Weights of a small GPT-style language model, trained from scratch on English Wikipedia.
Size: 24 layers, width 160, 5 heads of 32, MLP 640 GELU, vocabulary 2048.
Architecture: tied embeddings, ALiBi.
Training: a variant of SOAP for these matrices, 491M tokens, 8117 steps.
Each number is 500 + 50 x the weight over the matrix's rms, rounded and kept within 0 to 999. Layers, rows and columns count from 0. Numbers have three digits each.

# down: layer 10 MLP down (transposed), 640x160, rms 0.262, rows 452-494, columns 0-159
# up: layer 10 MLP up, 640x160, rms 0.26, rows 453-494, columns 0-159
down452:516515436492583505413483474532589488502509465486537486438453527436509373592534488519429458504497512527441585460442478505497539492542463535477435525505618462403446479559494511579491487492467491567554531433516513458514422473525372553509484547541496454530395444490465399513400612536608554512482553531499487563465459524536466465525412506514488576483590505496439529513482502531483562516471493481516416578510536486487553509527432497509426597524546508470568481447465462501498393459462455
up453:605464463404558476462551494453485537423506558517538491483359457514499479487532493557499493500556602531548483513581441511479525570436453466511526620517525486455525571500469512440460520454559523525555450492577422487457502476486500459532584460476477379489556567496557441449557384438526512490515475523529451455375506527437605575512431443483514501465537535461454555478589649526512434448477457411452420502530573541577574489577505501490529556506514532520521432486541467457466421525525486
down453:516488522474558477481544522527510478544489522551457422474543512498551528441530485382505449421484425440476474591483563508547526339546536517575440518463475421511466403461573521492511548534402444467445517546402632492552561447462480548472522469421482519525477532500437558541533561552589448491533488477467540457512537452470499474480599533477426421558538503506464452572375476464525544497503510472387469446458492423479523605389405576418558571552539507556456560527514509602500556503475474
up454:532511534630485524492528550544413486469457419540484579477481526506529575571462466482609474482475477466473470492462494489492479510494531429496544473565452539495457533502504457560482509535525501581523489496544585532493492590554507527506507503489502362526458496414460460499538504519544498546500469540610442444446564466499448496453487495434460466496494418495467469455447541457532508478420529542495485472506535527403552542574641395548489498367441506485431545474549430451508471502507522
down454:567478521462579467564464380487582533479510571457450512535448529517538439471489584513477492549472606525484442508552498473532493437463493502363404495429591499388496441495409487421631506517492501482519595568496445499561489449539479490502529504481544554427524533475529453503499447564434503455481474456494530562551390470490494520517566518511516515533495595512514577577524489559519477470484505458604432561523505534542486418484440517450502522609516467441560525470461488523453599516530439
up455:482472501498536507502466407456444512551461516500523490464524517475570477511491466524455484599505599468529477559516457582506561479393496529445494540509462391484457510449538515430461567486544445522495593519583492505475498424515558570553500530535439478557605508490491467425594460472463450561516566523457552585459473479458507521476461559496504485545464566461473483527523530558548515488582515516549483472522541549456567517537515539537527555540472507496453520502461540435553492561483460
down455:546451533512522439524470543511570473463457444479545432511506437496511539412490506529493505541521435457571523494457567444457495537536475552525525424484513544542603516513432491511527474524486570442521503488455528588486537576494528420524521516508522619482459412505513501520447451414507455532534488492507495471536494476484459477437553428477512455467508526444494459544525525552432518450506481534460541509544522490565471482533503440505557569485537473603488522443538463525456487465534487
up456:461420506512508439489451430464527599605457493521515534476496514483516513543528474502572469433489464473470548591496485479414528472547508441435566474527510532543497518485452406489501494481536519436504405453555559469421495497514516548474507463459620483513467474472525510495578578475435544515548561451544466552500513394572478492467459527456516490454503520469482462629586473630504519482445568500513546546417571504566517520562413513451622372484449538522547460454532525503462475419477463
down456:576491598477477466580431485557470593562526374473452609508467466522495420649404590462444482545493420576556536459503477456496501507519477490482517500523531495491465574523545512572492443451492503517385522528456478499548499484506445372360515495469428509472599453528488538432487480420591541509471485473511471514517515532436456539485450509443445523485476541591506511484473520483588480446492495491318520494434572492533510575580517497476430454499514532507531494534553489652484509461500606
up457:540548606430512456492522470532506516529560474428455523499548416433603480498520603491507459381604463588484637544541500513560490512505421405477432425567563564542546431552421436569529455542539469399558518484491522492443489486505509467571515463463605534551531487415442371561527481543515565552432564459673503491476412474509467469472449512434423398534471485481518620518474520523525523552428523506473501510493587561507615462432517600448427519533465436585543535531482455501508477401481526
down457:560440484521502495529473573513487482470595490541484467481513392425486572501488546501555538506523482497527353525482458417626454508544479621571551551553364442492510533574497497513458563540514493433485510585508527525504501577536546481474423536505403496512530417495425584504408463547430389572534442523424503456443553426541617446524508510466547531507558561492505539462564526557404446472484545459567423578506515460509368509536456567458469408542573502477565466544452504442509524523588532
up458:476443538502499541551437432472503502548470454463605423515533472444457532562417410461516475531455497498602507501500477499542537529480501566468563469506502541617421433463491589424471537534499417617471511469510528533499508512536471477403547559500498490581511489585413465476538497566545599509502451534438431501419472394469418529455463513520443502570591557566533548587486400496560551548457571497510424573560504455460473535530483439479494551469537524495448584431547494555530437509500566
down458:474519442530431480502457493391504562519455550608474548445536519560459481509546480570494479494454528469488534555614477445525554467517555514499516538434571489463514483498558418578539457472425578546570532512520455500535475528583495552555395487574500347454521610562529453508463473426553410435455468537556500506393452448487538564438426525569510431447565474404496574500514530474548564480518450517566491488478468588499458506484406571422572494504523491450489543517473555519532476407401411
up459:452461478558577531511512558429545503482457518522575540472570570505475497517503548441507419514598504468508525539515538456464414472463403553465523522512487436494484591424523494458464515528432486522524532483518474544378528460482533478505448538552484531463517450437463506583521626524537464587506490458582476459490528458485454403500502538500427551534540492500518467583515508522527543508564494538501541489506483448556635534552507467467495541537597546443438542494467466506518514470426525
down459:501489486551461579509420455503494469451525559530379490514460503476495560527546495501527496404564545577591456477505503529571542611530540369537543550520499509526574491538556521521532504576470454471390534498532550538476491518454478449454536485414495475583472525556553498526498444463497450517522499532453534555560489426517508460531468600442498462460550479481447429515531567545530452457465536479533504537491494599503452420530586406555467415501529515535562542473543507455544458443550475
up460:545527438476402485525587471485467555441515595532531557510399466458592438562489439486400490421577448525425522500492462437412520487575553470438576592382407429571493468512530506461506420516460574600472476494530553524457473492493495420571465447464555448469466416529472628442592444569569448506473483473480524577466477560566525453484484549460504567532518499556457545517514588509478368498570485475541491481591448509516518469422577566473555433457538549486492529434402475509469410494573479
down460:440494494478497468540507517492523549439592540502494496470496497583418605505460401519552503537443532480496599457510535571501499463449495481491530443482530507381543490480439417452505412449474429457451491470489561474451551575457458516529471469549482549539521550527536523437465487526422533572572489536568632514487526468441449469460432496518437494497489531579486436519527607484544502516516477468460483555450475420537503609509471464491550470406498496534474515514486481389492469492402639
up461:599600470429530622467529473450449462533522439493462511582454508526516515391485529479465477450485470426468440555555505537544415529473594575447454562465535530438500429485473395569546502544577469498503494490464433455534378528563528439608499543492562520502426503451491583469477539567554484512543481485449457466389518558521548443505459484638610521451495446425490480521509474497544534471571481434549530555490460496548574566469506476478493548529517497545418506545413547531468476488536478
down461:444448551559479390499445480491485504429436503476507440479481511479502503550546503546494526458451496614426524505390436470472499462465475451518537541490497480465480479496492516460467504445466540549500577547507636495481543500443477554450494447572492498548474523525503421455497432482473549478471452479625574547497558511546512508509562515425450518543573479451508466511523434472508501506480424491452483485555481497500498431498552516522452453549494542510552489437511524563503514499497548
up462:423468591441531466583448584488477554487485576484477409441524491507488421561506470492528469502575439512466473445521439478477507513455589527480525473449584561453606579505475486436522555437536491420442507459437516542481446488550465482513425416542541399484610467464479502456444535563502537591518536432511475480546494486510494476581528462451534596565481563512544487543477522603531561519429513533489546514521568569477497465529493571482511529486563498501416550394383509463580494442574453
down462:532478513507565542379506516508546429439587462479485550583522480426538513396534504543468449476517513499505466487534580491518531496502541422470515557437423395538457481559466526464500489584455482546480522474485518449437471534475516523538527571510506524480473480471522548423581489445464510491516477504546535491422468613507473571507493505548480506517434484417477465494437491484513485502532540452510448561466540471584511445481589560478478425540454501562571412565600514526445478529361446
up463:463551546511565497449522537522579445464508532520513442499546457488583490531421581572485544445512472576437439385528590486428512500447476529558519448561496621487484444518510473573566609489501517411541465501509405489484596398497482517440449423534598509514448425548429523418556421577466439522464448570567484541469460428507450524480397590531460584467466490463502541510503533388449464450528522387408429490518517492535565498525513519444570460460450528380469444565535507528524441539551506
down463:528503447429515525560517490488472513451552553528437574532445520446493464459462466378500540545533507492458501490488538552538484508513508413476573428500406483497465529470489510463547413487517547539469483503498556508578392525616516512557529522412408465538495522507557519584492574548556517572488521464463475468575548552463453447520562404488615482490502411446380518509447440567538466409422386499512535446438488519443506600488521540602420504599516444533518539449482408434442583437506427
up464:557480546569521392484421518433600409543426473493478588556486492470557518555565537490567510501501493552492545435448547609489526508568489466531564478544477440532513581519576421529508454496452547447487519367559535535500580485433571561466450506552486483486488435542467395471456537527459474505517458480516467534455531548456441535456471517487460520501513489576588499561481524538494471433487574582556409461503502538523516488482517487476425522403500429462464403573499514513524455546549519
down464:471444520584509518489539492536448527452503555492481475401572477456423498339562456500484534513469487506556502577507449455432524508446470509639463494506455437428513483500411582472533502555510423547444496518505459508512420583519456455458531471548523513609487522486557577553533455540509564476452555552460494376489532505469560466410580485516490452505515475435412526463528495451418567531487493533614568479540460517439392533471524412478545493498478523572486586439469564500484538464454489
up465:424590558517565501477513457446468465460535503448583516522510515472511627474587408473453463438449471457479600472458481515567531527551390557503507535563536550451495527472426485426536505510580486526504512419530483494442487566428500441407539491544554519420515517500423610497505575547580483478457451452474479493429530488495605559438575495465431449573442486449570489475547513546543538546613534562557515522462506554478546571524526514489489579431499447469562524414495567452514403496500482
down465:442409560576433453527506459403553476487542515542501385504588417514557502463464449542522552521513563483583552500504488445506431501469568469516468579488530477550451541459475582546493546398510582513394511454506399478555563513523518576549502519436461487549493625426493537488496528544501559380564473520510427546509541437547521583542497535416419491461611472507422470463428516534498508512433481492487446581426458553487572565496394457455533460454575550459427480480538579454509608516397466
up466:477512489457508446445568460554409493504524569516487554419501478487457407416485559477488476523563512564565557429466525546577468558491383489494407552525520549463518399408518483482437497381422530588497519497500494449560488464596484402474497574557509481533533483512426509568571422461537473490454587444482535412526436469471492518516447385584457536524523559496441504465496562353467563461493479521556434591509496532504562429575537417379437459515544592592536499526499472474579505472467381
down466:550463481520392541513457486563439521572427425426551502503551472457552499565434440522414575480452524455479482565558456431427529442436603509431518470554499514524464630590490456578536484582525517428520452491520477543431531484477485583507498431434495531485407468515527491436460522456465532556591516547567493536530466527473511507487568515472488480492505549529499472519473400575515465459462456520478543541567529499574473527432522594601526539479461451459383477412465544480419520529489559
up467:555550549594467451555501625461446529518508514527367505525490485505477531601590516526530593420491587531465600524466556478490481591532409503492508474581509521522458568475384495420486483355422538499551516563535548465485513584484472520378492498458562589472527465442459388524485503417537516500475526496463535436512469522424573501458538556572543515528482496577505476394493531488413452517492483425485574468485517630571445552508483463445425550545431564458539578444566495449469405505501533
down467:539376531586610566510419563455528502380527568420484487522483528600511586566516485583405485640491402580508485507575522417515525397571515432506518417466572448550593500418348523473461502431560419455411504447513511428581500465500391545518535416515501539454492470486477530532563387451601451596517529557336488646486504428547418423407496542442420438420524468379498573453426455484529540467475472584523558540445584429465597522525506487410481644466492500545464505515569557411442513386508518
up468:467516524571424556478561564505632585588407469536547486393595505416538571495529451512463554463455540490556518504488473489476486467563465422495492474581480473538474503498516461500478456492460476540553521512550588487476429432513450521552539552504512520572464487443462540528531443408549520550570431494420463489512573389449558587408461552531500489478504528463557391519425450470635508461565570505416468514538585386457539515457589465478502471511475514439488630461516505535453594465567478
down468:433428519458578531478416522490476466496579518520454652536491507573457401518497510582535537514499451555553433493551550544518610482488526483533499494379482481448528506493460496540506526572569472466453534484538511523472623540450541478472577490528507433526641637503494555558424493526564385561528546591472496504486455601584507541523453527508483526461548498520500566548530520507421500503508476485531509434536512474531450480597476498532435443433479442361426504540436545527492574500521528
up469:544463548536579489496510492448427559455538495500452516597487502476499471500510507547444555467467387484528419598523501511494399523408466396482547554554519508479408526509590492461435542432515470539515506500626460490422533500508512454543447526525494566565475539530463616431497520556480451496581553535552482507470463503391523535502429447480559580512545496477530576550595512552536414507526454497499467528488555474618495409463491483472492476535505526523530535482459477481549458516483513
down469:495545415426492561502533517533480524497533452493576424511413464454519486509553439492504424475482493559510538455482480406436525423540474508541492569473510589446528497429482507518436432509563487501472536498367512515551403447512494537398573541532547448432522531507435460580493464512526525450460482527517437516558564509465509422484545526482521453414416518573528505533444508516573538483508562483485537433549439563480564527501439560565507508509546426504409573475526528586535491462498559
up470:621575441558398513533556434429434497637492555487492470597488575480529506420506574430491460557475516544582501438452545558604452589443460484516548479526528437508455521511460463482505511412462515447505502433410503547622521496465415500514491512432474424542500514566562486501562555482507480458556479574495512513476457491493481503500490482495450470479575513522503494455481519446499518594501577543445440512634462508456508509536567418502525570460538516430474423541481543477535515465555518
down470:479521578484420509519448560505511492442434483460551583470500477532551551526504516476442481499513366429554464524333531473483545404505493451485400472582458454511514561524538498523462464552564514516495512553388543416549533447471498566494575404528557557520541551428485568562561517403472479479479500556469479481506464423542432408536555398569447520556436576549544519541477489601522498521498475500606528577466538508454530516455493505600514471513399387500402459522540444494515494434483529
up471:496542455510548532539559504496532536460490544549513461524457545497488450497519464527472533489488473533513499460529488496564501513547550511555383482499631509518495532393536549502570496562500562496455533371569500575551485484508503443536530561507515484516535509530460465458490473557521468484503546376447509433479517379551500598460540484470385548493459563444489443404516428468523582471482512554490489439571518580391417521462534501478492476566520485550601538474436622498493554486553521
down471:452515561567546508479417527507518503487623473524479475519495496548404533567477582414544454536628596601461507499395401465527568535500585493458452510529448405487591509405473533629441515417502566618544617483469518485447495495526488452568466505620567432525578437378435442491558419507462476521550513518535420565473439525535510499514551481512439409529458456467534540452587568555440531427527511498452448461503605530516472416445358591498440506445487470523525519585509416441498577475393585
up472:522444451484533373566375477651548565538526454424557429530633509620479414485454505507554496488601469510502546549522471505532409535438417445494369513521449526527513554479444534484548413463595472498432488603502520476474525483486532600521516525494571468442585523460404484432478541438422569556470566608460452568521541468583479447506524550626445509409488489454432483451472478469465584426503532553622448573579571535529507585519435450436520506556595484437498561317492539441461519521541499
down472:481545521401580538439615542436437467476523488557414604473469540389561568408510345433473476448547590501511497473533535444418493472505521518494558439498469497508472494533524456479542479566533458537510494505525452432520483530512503452553541589447497586547515518424566453437558505495455512443533502539625551449471452554456533496573473579364488522521474436466607554560562575478476465587530531422397507588406475436467501470466611582493485591498402464547466471522480462476468528486440562
up473:595447561541508558517410499569475527467534518522505530521515517506467562579570496551630496481517478499577445565577512480527561555460446426486503546441441566524538604579536361479493514378451492441523418507485493434458439446515496495433587605624426476537502509383500499481542528492488469468517441504487512539522430485479449496538540492602527498521531592518487550485459501528477499537475423518517477510499529544503564453574525498491521347493492618473477517503498581387429512423480507
down473:555588519517555555492578462526470538529480546465522461594461521400559653402524515391472453407518503553450512555478470527479530529581524528489489406480521476515463521464484503498550614486549504522532500519457474519467514530458435455491417545499498528473442526593536542490422524486501589485532534438483551473511547502547583450441424468513528438478443518522465503551609539463498511441470499451498572535500450528536531561436484446452497474479497427414572484475496413493663515532497549
up474:517544567472479529510601553536439567490547510529515541545498503443542511460507589479505530449543503528459456491552487497611549499530420515443513534501554370577551492396576502465395438606423517493478529498441457510518524407527443504497568516559502497517548473609494473535470466543607366474417465532404413535558478463472516492461541471441566365505444551516505525453515513482565495482415501444462563487519549533503532520488487523495513534446537503495568505506501592563516392472459465
down474:505553423498548552528478573462544487523470539591489498498516407471586484540559535570432449520514580570467527535373419488451533609506502573433585520582485561503548415584502495544503519467493447452464557510517540521525394489518474490430514529524476479496474507453499534409546555534441523547426479552592528440530521550463416421556486404410442544519556446591566501522490566443494397509527547498400498494467459483601471440541568460455562627559470440516478498578623509532464510573491466
up475:622500436493480406485575506460517484497502458640486571490559598497488500483458553556396438489458531472566451466541499491566454423447424486516482484547598526491468548564400509481549500444464497492578549521524419433498516521476532534472441541539472513526490394581441485560447467493534567459388481501436452444524542528511547478505487557466570465554516504527499512453509519472495608527475567470556495551516535528466473462499445454524522505532469587553558494492544400521434579498462488
down475:476453511496510502637445545572582587506469501522469500535464512508464579503575531506600485500467475459502492487541482492532588445500442586504418466491564458457562495514523435497560556503546470465527609424465526458511475518502434528479463521541554505465420552555520508448461487536545636539591518527524470568335485485527470478468616505513403498438505491595509523562499486558519466505418509594581476457494461507533454557523597615444434515540517518548516500409446609548425499518546523
up476:575431504426464494533411415518446534567555422589507524547450552484553565498475411413510449456506527551471498486591429495495466502507489594454453529576570452484512623466537512514503503459504497551492513586404423458512536440515518521465495466554506540510446438578479503512478507486579541562495441580500480472452624492410506444497538564534465573604490584458599479462471492605523477610484528429482415474481463469462481523454458536515487566499421504518539498555499509576510564492509469
down476:456472420435469562474529459584498607537463515596502464492484532507502470433326494467438488551574404603520521485472606414448534548519536513508522555541385488466558526476505574581527559507534466508392502528580430527495460489417483597538512477535404473527483470457568571573483445507464541519475531440488529535420490413451547432467415506518384462556420452510502418449468529487598519438527541541573531426550469445578542497521543512490447475441592538504378455321512544454451505409510563
up477:619539498579554529533512455567516583517507438454553459505529513587485533497510458448568492565464520450490551467511458460536466607474477461398573479519527455479566513514474465447482473451449556576558487509448472652439488466526500500461530461457538553491528496486373555478521482503427509572455593483518529534528460473447556497543469495478518431448424528531523419494458499503470530472456476557521542395473459609536560580442520410569484489443484441473531525499567516494406458639476625
down477:513421494504476529483522477534458457476419583501606555385529579542459403462467509485411571505466397589634514483442477477476444450495477566445453483570505518584534428448486605491451512559440531583507441477514492429536594582397574481448526554505529467493499491575535497560481457518464428450628511471513386454516486470494531498503473445465441468518476572562448459476612500509576514514497466448448556436512472474504536494477469593557514531435534558476492567440482386457538525440479482
up478:490514456504462392482501493458565597550426465435435525477448482562511478482552537483481517444536483459467501398402509512458469576467541529435532517417549461509480542510489493569449438497580518475447518547533465434499587603575502512613610546511644479540406479547559458448534474502622486511489532518558479492427464470515477517489565504534502567499435449541424486582566564359544586578493530612434500501515457436491468518495590497510494490526517502445503525537447468474580492514531536
down478:556509552441529513547556475518564442400458473537515490517504508519513527473465518515440565506500523489637485524544445580530514529495503493602505454493453494488509473564474405465496427566469500573533443476479597532590423498392535488492533540502402473454543435436444505571493449499522469475578450514512485578540470518534598457495582429496504489476472469488486574518496560534489466405493473533617456528572561502500419453546501534540496509544422476514469454502553557457457505476505420
up479:434515502649479497562531484414445452528424461578399514480547551507478500479502467492552556477419481390530487482502511469469397409567535545570569475539540504448454452558485476396581517476440548522465466477590495437392571543521464525485477531465474573517561526502525474545502456492468419523655548478508485522498480524584591528426555417551431494444541504478390494526523464540574497539516532489542441513523446527523503501494517512422487548477518407468547457578567571492488491480550462
down479:512435475423496477489534537569585497470564518394518495544481524546548535488507503522463500510511511513504520457521482528552470639450513459509486452532487539553536583461475492543498497431448521488479509483501489561520380495515462522561528435471545517500479512487439504474574473526493544481430403542489440512480432485436420426482546534566451485568541492469585452475479464416394490475507437560471541519537536421566483530533491487496527486492462598554464488504470540540438552539461500
up480:460575521555460456505449383642422628432385531417493518404516440552579386498557442543510464558520446467571461450493506562429430532509567525605502523487504587472545490411490550490619428473467528457461448553531431485460481497560478504495443525549405494514452417409402500519503383487502441514509497484457528607557436530532533392434517509529460528500486452445539514495549466482476491506532556492537521451514566506455481493547560445477572517393484505463475531531480464487576510537510484
down480:448457463494527503461497523408571471474605468525480468531444535393458544492411507478506471379491569528474479512400438448570496496487458492452549419519506493508471433524466553485451514462522483489522637486461525505441497467375579520492563550422558517481484513551503571445502515521415589440548550502517494448448451604510518564533472414366592550507551555552493508490484470441435492444418493467526497572470440403560531489504399531524421524583490517459483446547515474587496492495394477
up481:483492433469516515500515435542534526534528546495422527508432437436448448597516438509447451500534527505497545515533471494500384539476483446547486503542514374517540503477432455573485545489453440478571469498571600503487513478508581514431514452535428575536648580403532536568479535450496525507494475429369472425593548489462525501419444544469423541549483520549501549554505559591542633453381470430428476461508459536403504543588562433506442553399506410584518558535550525511482546513522601
down481:424607519482551498436514526544518557458557488477518512554570525510392465545444513492451520548460469560516431497508420471566485547494560524459587476491527523564464583428451466451535502499415488557384556495513435565546502510445453515473460504498523449486453456462430447408561496571536482529515426500522509486372506546483561501505469489452521513471525494528468546467534454408468391513564558520546482490503489484460559489439448482516435455529460539495546443617420489439543360558409534
up482:559480419470504581415473500477485555534439580445483569476439583357530485511481401542534506562509600480473489544488499476471460513560501480439421536509458523570450461542539515593527465405576474568465583499487531495437418421525459482427575566519522511528577561441427484509507524480527522464546434477433574519480556490595451425581542425458481557450477519469493455541486456495440426556391591448573432409389554506555466409407503566527588419510453513436459517463429466484546498559515496
down482:423415449363489458522546461524438483541481571525422543639511544439490508549510567535486616490542475478583489563460457510526427564527401488588532506555462432447452519516450597438440552582531542512510426501463560551471577568508406394487609497489515497496407502577523553545581622461469499644479451571461584432467440487432473554460546499507549444538438460513479425556585424427517584509501499521538518476507580518539420430531409490521543532508475470537510485509435495573412514448526524
up483:518447365516478475437464487554466500585470457473530456588445497527467539576477492538416578451514523540580532548508491447496435494515493577494523447507486557458616490535497454489401496482465479428543501469424573483509583508431558477447492536464515472506555583491527453578464553564560535459575519552543514437390541590530503502492448491494422431513520556491539460554511494454477493557493510458526494420540340471437525443478428431507507606381547575535501528389572545535505596609403422
down483:546470458501401504576524437397590542417565516477381470355592494562492362479497447510528418462558418517512497601512500600437487494465470475527506448488530507490506487526478397472552572574426434448456499530411634515582575563488512491538502553463545469535511472548470535528426489487534453548424489460550546469488494584405512457451457451555549552593392429497528484487616492496435526512551511504549452551493373558524540502613412525441502553518533593493495523415477601555597620585600536
up484:487516475434495514476620505484449483612426440560533501493481462486438546511521523495458472470475522520512476488494441503436458532489442455539509537405635419475630574496532428503539523539459493595594507473531513515562486493479580463524570541465594472514461454479484597536525422503520462503507422527495473486425495504503596526505404530485515496503420533582451505485583464533482489539520465506507537521525515566594505494446575482709538572590603540506389505436472423425542506386518404
down484:525532593469542541489517526438566470518588460462575538447530530571477550420483489413533454601441481508466617573550569565461445498577488521570456504481521502471376543509529506455543403484555473483487389447485405569438463371460424512515495511508475563501527522525478453587459557497491491515479417433411524486595530450436420412482464522472539464451496414384543493537425594537624527542443522547551662510465438549489447615455523497477484555452560450619525543454564520511467437586451600
up485:493411430402457493486542495515475526544529491433556552461540559541458506508464482508598424511537534542508481412494524576502488445504489524454460547480480482513507502522514461508501579429500469467562351556492529507481459481478483493523503550544487518492503449542487458453516495483470454539453504418503505515490493561483596450497549480481497494571517446527545527527485412435656522474423468531532506422429425475454575591466572460521537515543517440528403467525455522449579492458463471
down485:540652504591513514460505500472459489441448465569469463468484531524491499529526470538493465528477552489396476463584500473533444441383508474497508409491611489462484446604498481447496491555547520514516507468452504488482451549415470525474519566504446555489514502490573463574502554567425493530481520474442500473535472532541474612493510391426527418455474412557474404508490530566444591448474527463483458433413570566513497479479513465490501493489499522530541574493486478564517427608540394
up486:543462402422526517430504535478500456504444409491545535461470488511543502436527561516481529434561477520517583547507524535519511415484514483423514538523533451501530526485508454532487476473491460452539465482491570595539492495529467576509483526597491508455548527486427534530497532511380454447458553490511413568542558430599505458598480483513490529508585504454504499548479455384478525456565562492500558540577588518487556465511479525449552442486447609506418431529506552449467490533448552
down486:511539543470513568628481405564482485589512586532541449558458534565541524532395533553497480534504430480526500520521540485486525423442543541461487465434575572553514498480429584493488537474505477450520482545501490614487494507528591493524518535482481480507538487451552483467545528489559493471548474554590526571471423505519547541521492541458464544534470451504510496440484396587465540503449510490460428520445453574477463425556505482576464391503483452488459592436447463487526527506534619
up487:515505479560583472522441545534481488527495468436463455533402526410503484565449461457505550435488415426464517529434495530464541459478490600503515433522623491456448446501448512572598519520539492529488419501573479498456544454516448418516478438497480521538469461489454567511591484518545459546491515484492504506534477543480474469488538525465491549478529538443576521514530398526499561483557477458443546523412475569487580492540472542593483421429483478490454559537516487437530536443485536
down487:494511459508444543477468579556580524547585525463550553536577451378480662581505607536501498531561443436531285461454366489508446543532503446527552521490473505484579487533509505443467513492514543576601576474386449536553465431551466458510507521440392487395481483442491491510527476553506446520537521476479483511519532499541563544452440482586435513390443456573543538508541500475458492510495434436498561548534469521507580468497577512552472394439544511483567401425518495458518450471471460
up488:431458455540508444474576538498495496500414534520412475491526495580493541483442517451472508450514464588487523583497514541451531500469452527599508468511522489432509511474499510509518520516506502584472451573465490566499511570497499528473506386446522518605504506467571460545507478472536536420440516468539490509575520520386445442519457513524470490477518430580487598471550482525517593580464592540422545551487526541538497568528483521542405537533490474470507649468439466513485522419484537
down488:548490472486390544487520511541503534510539452554510520560518473446498539511573513521535551513450477399552476537559539526509530530467484457484499478507554408563390489499529535436472419535466448423526432440507477535445575454586516435524563595528535479528484539513471439424449482440480494519535435535432434491530459486497508527538526403569431531473515485460463428448509537511520511428524386526446471456428564489461547483506523458563540549498550500503471471557492579539416500492485443
up489:499501493577465451529418554560446627523449538490472554392534529565508516560488393490518435517550437500491540635480552510446536541512506519514363483495453473509483553511509479522460512496483570540572536496498507416528423402548426396460496446536564486544544549442499527466497484345531481551464499416455520452524431486465480520512533565494476589424548415564476568441435382557484505548581458407518491463453509534476532585442534487523484423489399476547451411522501520495473551449527516
down489:479523467527515447495493526434526450472508518555455572539479510455534453524428504436452595488482490466545537541559516548499364499522446394505600432486412514534484512490549543554609463484606457506432491453535584467471585474555614524628580465489527531481446431531505537545572585583474549622457543562580464531596567546465553500511558442562517452525410482441432517378371482567425555569516543645444418508465394385515456448415513482494567464515481497525553507533515464385568545556512428
up490:599484408533533563508530573451512500473490592577563444449571473493530483466597624524505496525400519455497527528440518501575453598526544519652490513469484462562477501391468464562602528498572454536552527466615380441516495478492540505537452593456579478530527517481534511496539495557518470520525491538495482506542459469634522491469526461514512461411550486377515559481468532443441472513530475453496486565437424543510507503636530472544499571415467484457482540505464472470426516503486524
down490:479530472508533516533430505623498560509521473457514535593479425430449541529506472389506537527557457503506453635546509499507533419501395585537468437496399420516499459545484495481496618575446501493484442494499552510504444502485454482531619484467524527489459471480495469516399456456462466564512470509474517583526547465403509510529488499554468462595468513509469482588502474463527406486403533529593466435528465454578521489380484551428475411496531466476571495450459494545565480567439469
up491:502573475500553612517463496532478568462420503517359516494521599558456455447529544543470553546415498509579453487496442460420568539490484511597490499520491485532513548559472528505524482532501473534567556384550503488352506486387499461418505474551484466400390446552536429458481574558527469541548482567450429509473466526348462432486419500508494531544464570555473482466477502496554476630563517464460411519551468464552431508544577547541439467479486573500500544434586487579474533562503519
down491:473464445488472446467433464555488501473558478427533587515473423521440538585533551506481505477546435436446465534566540447542470438545529448508507473507508480451516479460477455450402449551524504546471549502425553493558488549560517469575468455456443493555611533452537530504432468550502502489437480526521534440473544506469607560536502574535474491565487482421461476527480483396484483467427453433498464444578526598470522449486470473477555477433434444472560481533536521507523518562510502
up492:619457480558535535541440478431470504588523461563485464480555434479641589547431455516472453549477554432521404454470532395468569520438477484540568453448557494447399538501479505447495489493492490407456559559485484495486504491527501544503428566480497461524472531522459511483467478511530482549532541549502456539505441558563446537502482480501433513499526499500577517490427520564422442563626508525479460513587550553501458559500509480543598557564516501498462503486519476463432515506448477
down492:534454410502523470545501513365527557471571563473532402505481484516439541600490510470504530499467545470410473587646566424522519503497456538520473541595489455522428525473463454605398504609457487490508549469541521465497520506424467495444540441505461657467460446445506578457430456508549429506528524445486495491562454413444557475548490535510498525529546509544471546478587516551479498441539514450471534608459462505466504509537498519455462495517568597525515459533465517530508486466481625
up493:479524482484533493490464528540539477551543469487438555439432417475447538528542472541448467455554602412456565444468541526484470524500420568554497525445378494505515523496464400635498476496469473476522560457450488524493504525451517439535609537526430559596426455433467507512624458489544506486583474485520397455543420522494639480452492414447510583513473483506429591571574499533465532495490503487569446545449419520533550491470483588557509545508351511449546562501405573559494456410559392
down493:489498479549451484521501508477537492555493547505533559533528597504553424479491506533516517482502435572482476552561483484547472472407575468496437555540571505455540501516459593440483463465441526615472477540521498504553544437515461544508471506471595399420584471506567441456435497469446484579441449561499570535506504516514458510557529533580442463473499519482602426385526521479491568461508464457550441427521585510466474464626497476536458498476553518517438466501494450538487610558500440
up494:445578529474491454558496504491482477502531441566507511462556432552580400482506522493507470432490483482592508565438555496491423474437503472530427510480433459544533475490523479445480559392566566540530398512471413493502377447521456590542478502526500548505601475527541441578543474569533495402520455529489475495511450447435487490511542515527464564573545465552502539450482511454471358469506514465507539510565531530574488472475474499497480465389521495501583596473460468502534516542431525
down494:454495491484469556535466566513523601514525464565449482578519428393491401601456474581451509474520444486386508520499495522558539469559479588532540534446538463433464459565538573524485544489500528473476475460509448574495442525495474533543451530503552500469408556547493575470491538598511480532461497575495484522422464455606484427509480578518523376448490597491504537452562510616506532557444543445516540432555520533525468520506471518543519498549544442556484393488475480553495411444576545